{"num_attention_heads": 10, "rope_fraction": 1.0, "init_std_qkv": 0.0258, "init_std_up": 0.0258, "beta1": 0.95, "batch_tokens": 131072, "dataset": "wikipedia_en"}
Each number is 128 + 32 x the weight over its row's rms, rounded and kept within 0 to 255. Layers, rows and columns count from 0. Numbers have three digits each. The size before them is the row's rms in percent of the matrix's.

# layer 5 MLP down, 320x832, rms 0.137, rows 0-319, columns 128-159
101:153090115116116150141136131133122139105122151161140123133135099081085156169080129144149086089120
097:106060117153137172038141095129179163150139065152074081082134132125117150125137081168171167156148
101:122133088095107118104102132150068168084078135056107164131114102121142141138103093201144136150162
102:172110090074111123170145082158161163155119145137105125112123162106112106177145108119112140167103
104:177127170119088135138117117061188118140163107175175119185131104148105143191133139169125081120104
105:101095193168149075147139112121129175106121079182126090137154117148109102114137149165093121170141
097:137144093168140143118100107084163159119054088089119177118185092136136100110142114084130208111103
102:122096143117104104108145120125134103051123074119143125111175177156123122119104131091171165069115
102:123089097132106086133116110103131178141113096141071122170122110079158131136091113111146128123097
102:166141098112241157122128143132114138111143155107091185148120142102123134135089103106176112130123
095:131162139119131111128152163162125086128141089118113116131152081161156139093149118080131074150102
102:140139111105113131123103115105105147109079136184191105124115133114074154130146117195087156088153
099:089105157184131095136118154089163105123183158154146133145140100108101113103150133119064135150092
095:128124100124134152125090083171132136208139108135137205163122109132163089155174182100191084114186
104:160119085155179166134116147126138123123142111063107139149151144118116131092122093121123105147116
094:095109121161174062096195116078147106111146189217136142101085105147131124120114106143143103112145
096:139108169174093058112177125127142101106116152154080111195170141153120122098133100138193154191088
092:145084129104099122096127126176142169085165242138165153129078049092171117138133135163105141102191
099:144143145091157146182131170123140151099146108098132129147124135122100145146127158131159082135120
097:135119147125153141118094145152140166100166134152166142110160099165108126099123121104169082130166
104:105083128135094111158143122134183145130108109119130110145159111122127116116137130166147122134117
097:108143140153178115084068113085072147129095114119097145149142103155138126167137152151104103067095
103:125150072066076128136114191100163156153108085139085134064128157144129115160133167136124090097114
098:144149161101137209089170086188145145124151123107125162140098143179131131129119117083168143148146
099:139155080169164097164084141125112109150094204134181151081129174097105148117116141122091131126120
098:137192138131098151151099100167083130104142168148172151137132197110100148179179188047075122044120
100:119133114042099102115107129103092153119121077082147055142140172112103140111119117113152141086139
098:100131185168173102108131134126189152169074090122095144181142148097138111114168116181094098135071
103:121132165075067104183135120182152119181087143120197091112119082095144099107099119121102111102180
095:128150097110180105146251173080153062107195135136133190132129117101180120160152125107127144089094
112:153104145179131149075123107130116162084153093159159117152160115059095155121113115123081111140129
098:138172167139177099209183152161178161109199115209128100148086101118131123105125125164173132168134
097:115134136065117145155094137081081155069148139113099110109150137161146104116085146192099113117119
097:154142148108144137105171133153096166141147127146108108168162187096136122111142137143171163109123
102:157185159169115148106133120130128134147147132112163180109107098090115127162122116164203139114090
098:121112059026145134112149154110168160142117123156185157169141149158138121136116131081160125114148
104:178163137114140125089103136156116092160141147100128083189142138117108125137095132145140176123138
098:119170094135177140145121146134175093103088192134067089150129130103110117173141110121087134130100
101:095157119135128116113101154114087122156164135176152089123113078115140108147119117120135163094137
101:150105123089044088135188152112130065100124139139140153146161126088183114094096152132114133124152
101:109152121180130123078057150102168147152163139083166122101230084064081146116160132140088089143137
101:103116136123203154116135132160142100121101106090068113138193202159140141096163138100104080102120
104:178133074101102146156166143115068138080109107097121141089137073123126151151093113140090121132118
098:159146115107126195196173149201118146121070096114086140142159119161169111128188126087125114117173
102:129149136173093124164066151155083131199123148147153124107135114112112102157162126124152135153111
101:127084163112140160141135098087129148120157108113189106097089116155144129095109151184113083144130
137:115075105160145081143127120112154093146154128129139111148123099097140120124110135120132119085119
100:121078147150099178088209146156142092089130185140152087125082053123131102153144122123153127118105
096:155087117165096133106125126098170158130102090123120136134126076122166105131141111102095148100104
101:130123116084034125138093147183179182096126165172149108079120144140115131097094131095117109143132
095:115100142135172073106116120105180114180133112158148110142130149099160123064155141139059106121149
103:132131111164089113146077170171162130163151139221145107116107186129120139191115122140185131140141
107:153119124158129171180135156070154132106078087126197176164083083144055161116109087143136118141067
099:074087129120101140109081112136075098135062131137070071102126156112118134090154108149135104132112
102:154140127073158050163126148154132083142113069116160121182114145108175117103104118137186156109150
102:149087130139144162142163167083134128121077127162106063106096110161133136130105108117104144133154
099:108165125142206152135134101180154095144140151117217097141081132139149124141157120095098141137127
104:100170098127141136096135191198109147143104096122131063112131149116148150109138097150128117078163
098:106169152117119174116167153092126145123192143110111094138127105166151106134160153089122139148124
101:120115125110100149155119070164113179114173155151153087089110197106136148142142116121117140066054
099:191130191083099101103110095130121116136105142107127123106122135120110147146121110150189102129086
097:133138094129112066134083172126094157100142104188128075114141069075140108149181160164086146158155
102:120099130142147130135168129122108091131117182161075119096090194112127117144071105112129063149142
097:156138125041178089105113121129106110098197105169116128140141137118125163134072141105143159156149
102:166152201117192073107130119141137119128144169176109092154127117176117104144117148077120166190196
100:090123135113123164074085166115120167159113100110168146126137138169101093048137164107123147137167
102:169131076122157159199093150089112132159078147182142063218138124153156108147207152176072073148127
098:154084159137153121106086117117147099072165111110167119120165113126098141175082116116098153100122
096:068158130095148132143150104179163071167098125091168166133165145114086111118125113166112100182167
096:153123127129098067170160090182101152166093137155118110096084110098150113129119143108182181127179
102:154050163132135165086111088090121193125108113107151107123147080175105094139097139118109128100130
098:131186119107147080141149111171117147155049184127178099124134216138167104184101132191130142125136
100:153173114083121186138135112156067151091109075076165041095116145087122144101175128133105156109127
101:141148131183182174100146119131151153159203124096113143145137205147125099162091097106118102096161
094:153119106149137094156113174113099086150142175119136098157138060119133148123127135102168171097134
095:149102145135117170106163143136125122098157155203057138120072110114120132160138127104127163024156
095:126125078158183094131113175177102152105116111071142087078149178113116092126149154143092099150127
100:137122177157141148147102090130147135102132114109069159086095155140110139095100136139127092114171
096:126147131148145120109152132130203164130071106087187119142137091062125125093086115157120183118131
104:173173122122124095105149138174083130129117076082155148124149133134103124122116159110165126076120
099:135149153127121112155086108154160135151116178114126155171158048141166122095090117206103164079171
098:141116119155182134104120107095119127109175093143092095130140144180145144109113098137106132110106
091:150121081164130160096112133133192131134125189147136193163135143143164130115064127191179101177139
102:082089109126166198121114113111074096174136120123102110100131177151097126137134128149080139111136
098:133148083107133148137147164167154137128098126123128116088134131148169105123134132160130160108105
104:150129129175130111109125131135108148165150104193150105152105114115138138066101092144116142127140
104:143126111143120083081133087105143102116141104055077090153123136119149121124104129132160085148115
095:108166160116162138104111170161143145155130132118123102097131139138130086170083189114132130113190
095:153126134107040088140118151122142103203153149105115104141094100089149116155115123137115097168106
095:125099153148190130141123110077154166147119143133146123088100067101144165119131112122104160128127
103:115110165137090120076152109085120111157156147081163127132190214122101166087113127225088142109065
097:145120161180166144164168112167177169175033110082010135111129118188122145136087128109157165131109
097:121142153142110107164075155090145095103124169069190119135135114069114114179119137115173096114095
099:159153134161109107179095116140098168156091106055076163107121140158189159106183122095172158177100
101:125097142180108101125153131108170124115129103137107142098164116078121163138139114162141157111122
099:155149114178120140109086115106130113087115088084155099140108045131135125082199112137110151139098
101:089118106110144138128138090128155098106093145101140093109123141159126140161103148107176132125106
100:103146097095133144144161111156078107090121090142112157160107204185093121186099131141099109140118
106:103135148086127045120053137170099108083149167088123114134130180166099122145101111151118144124123
101:177123148134085136122158170174125126135123125159164114137137178144147139195154150064097059097129
088:128144084136089129139181136143066166126141149158089167154131147093152130097136116135103144074124
101:094086180096156104109056088088099165131106076150098083079062165130095095110166126144123107092104
104:126127084103093076156111120108180098125130120174133148148098176143103130127153096193064137132104
100:132143122137165104115109168134100118051114192137147114140156130057143129065088125160135158124141
101:107182139076137077145119154150157104088130061077101134139159123133115104140100172150179147140120
099:098120129101088120115113119095090132121133149071158154070139028058082134142091139110108095122149
102:091097176169166099108128083174135154103156114149153135117090163080129147136062119135086114104062
106:117103132121140122072153163115128102129145125140121155112172106156141083101153121105156141171135
099:157172079126175145100134155197141163169115131114184125165181113130083115104177132114142098123098
102:178110117158133107181133058080099104036076146134153165125143189197100142179135112143148110121135
094:114146126090126096142083156106067109061097056128101129120138121089153102142133147078085109133130
098:084142047154085107113122169116123085127118128172139110110139126082118146120159089096136123139112
102:123156139111150116129146123119128191133144167121023100079145114141116119136152153051151182163120
099:209132171141137098150079078167104100122132117094154074100152118138123107138125124145145185158138
104:104161116134044126179162097129119084110197142132124137083177125112113139098159162142175133141089
098:111156114206085098106147177142130134116145135108122184163038092102114148108098146136155140072093
096:117174121098131155064124080141147051124107157118125120118184173113087124127131129114089118098127
095:091142175110046197096086166133172079141155171111127103104138088150099119193191114118135134071135
105:089133092199182115087141172140134110150169078152147145108107144143139129132113142086113134162178
100:141160141127119131135123134145108118076129051141140174142104118073150118166129144110126080087117
101:092110159084129128122123154123139126156129101117104157126109102150104128144131112131159107104093
098:118215144108237134084114108108136122188106159164083161127124136105112155137143082152117099094137
106:112077148100157106088131112113132149084118115168123166137066169118146123092135149114169169100091
103:151181133123080077136153158121031110160141123142164113057136087135134143119123155124116146153127
101:119128125136118092152128140143177091138124100125127070153111151189097111158137160128152115155116
105:131094130181120073109105129129155114122095141133110092117155133080100135134154142165167102155111
102:110121104134095096136194104120080151071121071131098122152068072134123153121155113139121141115120
095:162120140106108133139140157085161111126116108111153140120153071069094125109150132176135127126188
100:129115108092151124199131100124099159178100116142148145095077132173124142161167113147086165108133
100:087124148147140174140089134120129100142145119100122120175136162117139129103094122174102146137135
097:134094115136134077138149153182087106106125100156128114125105132153115102101101122099097136118123
101:115075118103145115106124059075145120117152142111200113126153173161124129157177112135114105121089
105:111142110055075095118079115154127142117178058050058113093115127101129132152133141208086168156108
096:130142149197121092107127134133060117102126120126089108075081173152163066134111120108131172143192
095:095159136112131126123115101172147099080130120141095098074125119180116180118178118092180117076102
094:108159171107144108183164136159101091136137141075086155106133119123136109152206118168116109140143
099:127101111158146136140066109148085112077144105145096101140143187067153130100110147050114181157088
097:106138129157122099131103121130101104158135126141096192169110204080149154185070118123166148135081
096:140168114065095143140144101129137117170192088182126136128153141118134132136105097116100136161105
101:226128157114106170179156092153202088101147089143096157110158071185082122139129120124143130127175
098:117161081130131042101106136138066114193089097111180181113121107141107151096118131194156096147137
107:164204081063082088128107123127119101058112200188165092089162197127109108141153123079090138109135
098:103134078073163198083146136114086120180176069142095111169171126206127099122117148114121153158104
098:122177146143101063127162104071079122162184189115128122119111108106131134160207135182128117101128
094:141158092128139126110141093139081142065124083138177136145060119134100100130153143151132118100120
099:162085117152099162154170134163116140155123129135155135105089086049124109102129128169109167149147
100:143115123112167146105111123107146118159130122072132122097114053156120137089122094176130097210154
096:125156114165145139136147162136141123115121104085122136122181170081140126205178126087135167069121
101:154122126133131119103115147139030127145191160107136145092096127145128109150158151107139128115140
104:121110097143127097193146200120154167135072162091175156135159102126138100101087142132154115131117
098:130121123101162173107154117151175160088175113113113135096115148118101123148109132143100169104172
098:106113087134118132169098175125119133111132119120199114147121122094124161036130135136091152111084
099:059125104135139112169164152085128127116168154169137097146144096113123142157122128132120130137132
104:095115096153146148161080066137130059142121160108133175157130128106117121168135136138108127191105
100:162093092080167120116086119141136133144147099130146165113129125153095110115166149125098104076108
100:134125068134085112099146158149081056160136130153097108142140121121104150176094143112094165108176
100:137125116173159111142164067158146143138088119053143149168115144086157089178141139146139097137150
097:122157106073004103138143105177156180164142069130088124111169143066132103175117109115130093125112
097:143120149119129090201125128121168121105131138141160159138104126101123112105143123153173118108112
107:138091124149113112089101149100211037094051105191092123118117096144120136103104128109076176077124
098:106135144100121046138102165159141101128148117097163170087144123095141149116139168139073153147119
099:144158155079152198097084106166132173095084136146105114071145161113131101138200160131172139085139
104:104123133118134159123173125146120079112115122108074110068111156192114121143085133154119160099117
095:119103139145138084097112113088078094159142199125177102076104121076110141135202121189084137126145
099:119213147154139118108101099131070135099130188178122175106087092125128121158102113089129122120108
098:128091154106164113094123135128137134065132124125138153129095191199153128081129120141160111159164
097:128171168062102104089138165122127148126146107100091090167159190190108136119123140080119130165133
099:081175129134076110146156102142143065179118099132139179113161143145120136155151139173138153135154
092:120107049153115063172182127128093146041151164117103094155160157128146139106146108138153121103099
097:113112138111127149151127116111167104169165098061105135143090203097091157184121137126126179129121
099:131168098161123137112106134149110138121164070118137157145113129121131164139124108150161115093064
090:115076180140122129078105151117115125116139148117108138097112148137091153126086101101130160091186
107:114113142160126142131139179125155123105151181109118166110113145145112132179159114119073150086144
102:104159136196148156124138153164171132102126095142163064135208167096156139123146110130114147102140
100:055137075161150106135148169087156157094122107044132142084197118130136115147135120170080110110063
105:146124173104142116112128135172124183175188090188129125077168099154139119157126121172149139186128
096:180143168127088094086080161122088133161106119171106117120078157115141133129114126145133107181166
099:121176167151111086136162147142113164122139048115190096165097095160134131159117140132109076084155
105:106163146136094084124190167076204131168149181168164135118141107118141162139081112142115133093084
099:097202134096144154159064128152133132169111060144116115072164029106138104176124138101131113124133
098:163138094151155099146132141139090137188133150122073113098131106174111095159106111145114121151117
103:132080081154255128089110098129106138165132173152095118162102141142113130134129123131110164153169
103:147161029100127111099100130168055135124079176121121132088133106145113114142128108155142133084153
100:165128115147102107134127131124119142161103165104189126092118104116163122098160131114115140140122
094:142145066147091174145195103105075158149089161129192142116062136057121137116093141130197131105118
102:148090113141152104137086121117098139192152116084116148103092095161073146058117137180091116178100
094:158158086118126136162144121087156072123094113138119106116095187126154131138097088163179125094137
100:154080103131089120181153118124109130108073082100103163135082153096134135132064145155171082129166
096:156136162082163116103153133089121081141110105171141119117133122132114172091166110139062162074138
100:128144078153089107149101090194102142126150102158140097153120115157114135147123097099223115131053
100:139105118089161148166115087129134134135180209125102123129172133121078143134106131091128110148123
098:145109209082152142134154194124123066117126133176154163182078101129105106129128120126118106160108
104:126106134204090163138159139085137081143140094179144173060126121105130132156124148159082144142102
100:160116109154105071167104110134160160124103081124158109120136141134152120128142129058091108135143
106:104133123120139087127129157127137120129127089119098142100168145123126132114128140115121115148131
097:149077105125099131015135142127118142081139170142092096180166132122122108140160135128146126149127
103:169119162138146165084150100106101058130162116102121204126103198122147109147160119178144139179148
104:119119102145109176139139084162059162132111144148144118128165112075145145073100137124149090135126
098:129113104114089083150159149133172068109092117104181156160119104139135111126124150155116149140126
096:093114084183206139121085106121138177107142140065143124134111137101160122095135159103099126140170
102:174132136150100169165135072160098115112120069130131143151126141091102149101116124169108105120163
093:152132134119109071139103138100092140153124095130143118087056076122114136123139137159097125110094
103:127137118158110092132164161138064133106131075212127100127098062138173103122154135117103110097156
099:117122146217114161137143083133090154095120116152044158175156046082147094139151143105101169150104
095:149087152135127132177102102086132083111123105085142132104138137095147080085130162117122130160164
093:137085139176100137128064121120197112169116123117137169131123081081064124150076138051140159125124
099:128073137086105159101112073124116097134122099082102146136134154181091164151083129108138105164148
094:082078153130036073116166130118113151129110116075096099152184075164149140144138144128120135139125
093:136131060111155145108124118113099112112158159136090073160130109158149141132135115105126146105124
095:138055131100123107131110142070108095131122183109132130156118152136124148138190109145135126170139
096:170122147112075146167118087101147110116117114135101102103075188066152160138132101091118109094107
098:119086032140095172098099159174149120125173121100075155130156127111179102117140167092125111130139
098:075081169112201129119121134086165103099147185134168140162111140115099142168104132171057122142082
099:136101074123109142198119084155133164131079081069112164064074102193145125085128120119171150139120
099:148125145157145123123141102111087101106135110147227091123109148084121130059080131125122120137201
102:087092148124141089118176107137105162133189128140145121059143175199126127137132127147160165161121
098:107118178240122137123078126117209159182078171104119139046150134127128116111136148123116126150156
101:128173150149112194089120140145117098126138117116104113115173132080069125151095116155144124157174
090:160102101115144118128135117159125095068101163156098129082102122134130135111086102113146170193106
094:091141114091167111101139098146166169139111098109174149124104175150157132125178106115124079154112
097:103164127085163133118203162129114076142098147127235143078126158190101144138156157127166192139137
101:136138080096126082154107146154107118134117142078143121088170139153149104098153125156205139103177
095:127062081128142162128129138117129077100136076164103146136120100158117144124120125147139126138093
112:110143127104170174140176152124083153163069055154165119148113121115130152113109102151136113059100
104:158135198183153145109139125094125136087089144076097137165145082143140106114165139043098162194127
093:106089155136153118152133176169180098180130168164156133093121141165171107104110149120100069148088
096:094145073133143127133087104107106146062124109127117129113074099183160129156084135130108182176152
099:110089169120151193079129108135030156134150091138126134150134162088174160073127134179160107092118
099:114101132119118110189085115155109155171148131136147177109092125131130130152186124096168150154120
099:102158182073091207159132108105090111143135139083128178129124043136144145132162123131106133124088
102:121116107129133135085093101149170094161158112108146142093104193113179104085132162127044195134180
101:155143123108120133116158179136140141128125172148145130127113128161138134139175112109106072169151
101:106072063118189105085148119124100116157127137120108124149145151194128137092071125141144121118092
095:097123128089144068115097129214168171109091130163115082103147154102103126104075146097129092102145
095:096164119117121146173199116095073194103133162140128145125158110116120114121144079150079147163096
103:100097141116123131136053108095072119118116130152085124192150054148129126121083114157197124160113
094:129097088126141083116121082139116101187160228155088152133124146139118156208099138144170122131157
100:189083153110075117136109105108103102139130093057102118125037160134171118123173121098131147143164
102:078150129161104162135147091104126079109117078120111120112127125088128121136131159066137108168138
096:099116137124141093168178181144157137166121156123151187144137112112164123100100143093180103157162
096:083051109176071069135153128126134091149127137116146150114098122148115110151126154142081148114146
097:121137160139132149071108142144185145082132097115154126094120150084119134091151135122180097124137
097:110098126152148136125099065147155125148116148180162084132143161132158118105160174152105152129140
099:127127126125134170114106103092115076127117094121180130128116225064171121144177148117181152167150
109:095143107211161120122142082145183140121100204119153207104166151127124127118158129175137148126135
094:166100125125191117101143117109149070138069068155128158176161092124116130127107127163135131126119
098:140101185157120121128157101093035132086148103114183160066133134120155142133085096099130176117124
094:104142191130167104141164131195160127117105078135202153076146160149132112078141141133125129138133
101:131147100153108147234155123120164156092153129152110100120136205105110158130167138102164142121141
104:134154125122162106155072109158093214113132082086165151182130080100155125164163113101121115128121
095:127165136134160120133091129118106160143146183170165077125063144173152082108115126031174119120138
104:082151101124089147145082104121060096164123104131137138120136180192118141154097140147165167105112
101:144121100115123112193077141141203162090119126096152125178154130172092137114196108120083077129112
097:144102191174109088152121099096099083131107083121157131109169076096117137161184118170117127148111
102:109126123149155097110097132164123151094135148155138114140129151126151112154102138145175132144178
107:134079155075137098118091123127142153135128100156157124154093193177119143073126103132115112129124
104:125116162136125116152122118084145189128124136137131136136150102040165104130068113104153108161080
103:080112157058095101141182199173138116132103132126100097107073137130100121097126123145103103208145
130:090098096101175151097112127155090108153138133105120158119184212206155123128139130067164086174130
100:094074181122110155184156091146118101084144143146156171122130138130168101194171125092132159072109
101:091117065162095170132152197132110088126166134147116124164123151163141140108088161084121106215134
092:096181164160135101094193089076134125112126114111142109117149116165137120206104128119103085091115
089:163075122114123150085135090135147102084163138095130082192152106149134118125170144134122070118115
093:182088128121112087130146143147094162236250132109123144119111141150105109128128168123169145164141
106:102112123115123118124182069070135091128177147146149159108109110122144134137109117107165195089102
095:156097104145121097121118180115200136091151105111128102132145118131101136111121133180131060153147
101:163096161102091091146092059140063132105115155085069153171103139130164126106147116123135171160130
174:101193151142102127119145148128128133140091146121113127171088161133109134136143147095112135124155
104:159158127119126130111119115093165167170119184138129084074168112118136088143172130189168119148133
099:119110094155110092077146115124070098132126174128110103118137095111120078172199105084118106161138
099:088135096124099102115106151141137214081133165164106196142131073089117143116130101158106116120129
105:144150144109120103080135105107125131086113128149165143169124138204088136135169117097135179122182
097:161164090141067101163097163154139121102096120098153113153117110123087142067088133096195166128114
100:115117130097163077130075152095150117090121105129183110093120126097159124056140132107094117148116
099:163096197158134139079097114210103139186121125134126070104114073198100175121111149155144086111142
101:102150094172136129135188119133115160073152092176038187084190122155114126096114123117089115109111
099:176133158091115090138111174111151155096174165113152147108147135138130178143122082198182173059146
097:100135101134082157154095086120186094145125081149116068147156184143120105106187146119106098110123
102:093128138090188170137194116073112104103165148134153092146112102077100178143109132148093081123121
093:090128156155137121152071096105115093105177166185102090110111148152106118119207164054045104117138
101:081144145095116137124109146138163123141218092192109190114102143128121161163207123140165077151147
101:115132184097150119129119133132051184133123167140118071152061148109124139101103147128178140133132
101:119092184131106114181121103109147103163082087202077054181135092103116123113056086120192117131119
100:140104111084159117132111164161104156096143104176126124152156093091126125146167146110132168155142
100:131185091112102098082127186148141143147129089147115120110176172142155128113098124109120137124123
095:128130140063131150149172122102177160087050132155168124122151121137158137030112126101113121103103
099:105108135135119065098062133121110158079062103106152087089115126116175099087108156085127121192112
098:115091056161105171145082120069078073123052165069145086150173131205134125147095148151095093140121
091:102160128087121117120131143087084156144164111110103115179154117083129144076148132109148106175210
100:128156161160158179125130136105137044135191189118174128180147153126136132128129096160135072109134
099:142135125061128092163132180089150141150178125106219123091107167177120133118143137230133149188197
098:119133139070132105176205167115084105144111154105108137160140147161138090116149128152099141136155
102:150140140179124131131132088137131141123201169178125190170094183137101130114120137090116104126164
093:064106102180130106133128100127114118135107141157150154146149122108133156176059140068163078101111
097:153151105149095119108079145088103144196147121121092128064160163142140085139088127144091161116096
099:087108122146143097149154118146140129148198130049071161166137123167092103140112136132113137147080
093:122132092101128106165151137097209138141185156164139168133158141141130141071188126133161115137096
097:161119143161111167101059164132104074165162124111106111082161133140169098091164173111115071191135
099:112136113178121148126192060125111164038066147133147107130113088141155138151141105117111102124144
105:138136090073115096098126100165165082117151086217163067101121113105173118136147148065209098151176
108:159208119100217174174050122117111162144157224145105167151135142163107140095180096153137114141093
100:101151146130146170115166095113143135170089160143128093115194074128150127107089126145150190097123
100:136158078139103152091153118083140087242168107062139148091130079129114133102166099170102137111112
097:107091127073110123188117158147138142141029141097098083169058169155120104130133142117167132152132
101:143132122132116103125153119148117082151056093129126130082067110146138124176142129204146123086113
094:118165149159124107087096123130122176076095137103129123100086167112117143128145162114183149134131
106:142077153166131137117088174138170172140103127135127117113168131091149112130172149144026141136122
102:131107108165138160157137107110168152137187144107062090146135140111138139103143150162078187116107
099:103124137077123125092114121116144143141142165093092126132085120118130136158105164160121143180088
104:113111118109146131088147130112186172136108181151142174128108073160116098143114134094113181152076
098:163122105162157086123124095125073049137033171116126098109226119110128110209097123163152161163162
104:138091162093037090098126128120149193123090104083148067142179135160160125105093143099137147085110
099:132124149190127142121144134175131109071129142150124107093111155205163092174153148126139135134133
099:116196130127177122094138111141105139151233124187042138122087193146146133078102133137128158102143
095:110102151080153150168128086137128123125149157154120108177098160104152132112121089096115139104144
100:080119128129094170087155148123179144120106032140147126149149148085103168148133112162148128068114
100:110149108175133198104172118115119087084101121162132119102162133158115093195170111103174080067119
101:120121129119151149110133132142097154142142116146110144133103064090152134078133144117101161139120
099:157064178103152206105140021102032176131169104154153145114163150133083127122096083109163126135135
099:099116153120089146164175125158138054114119173064122139146117149143139108126157125118167163170114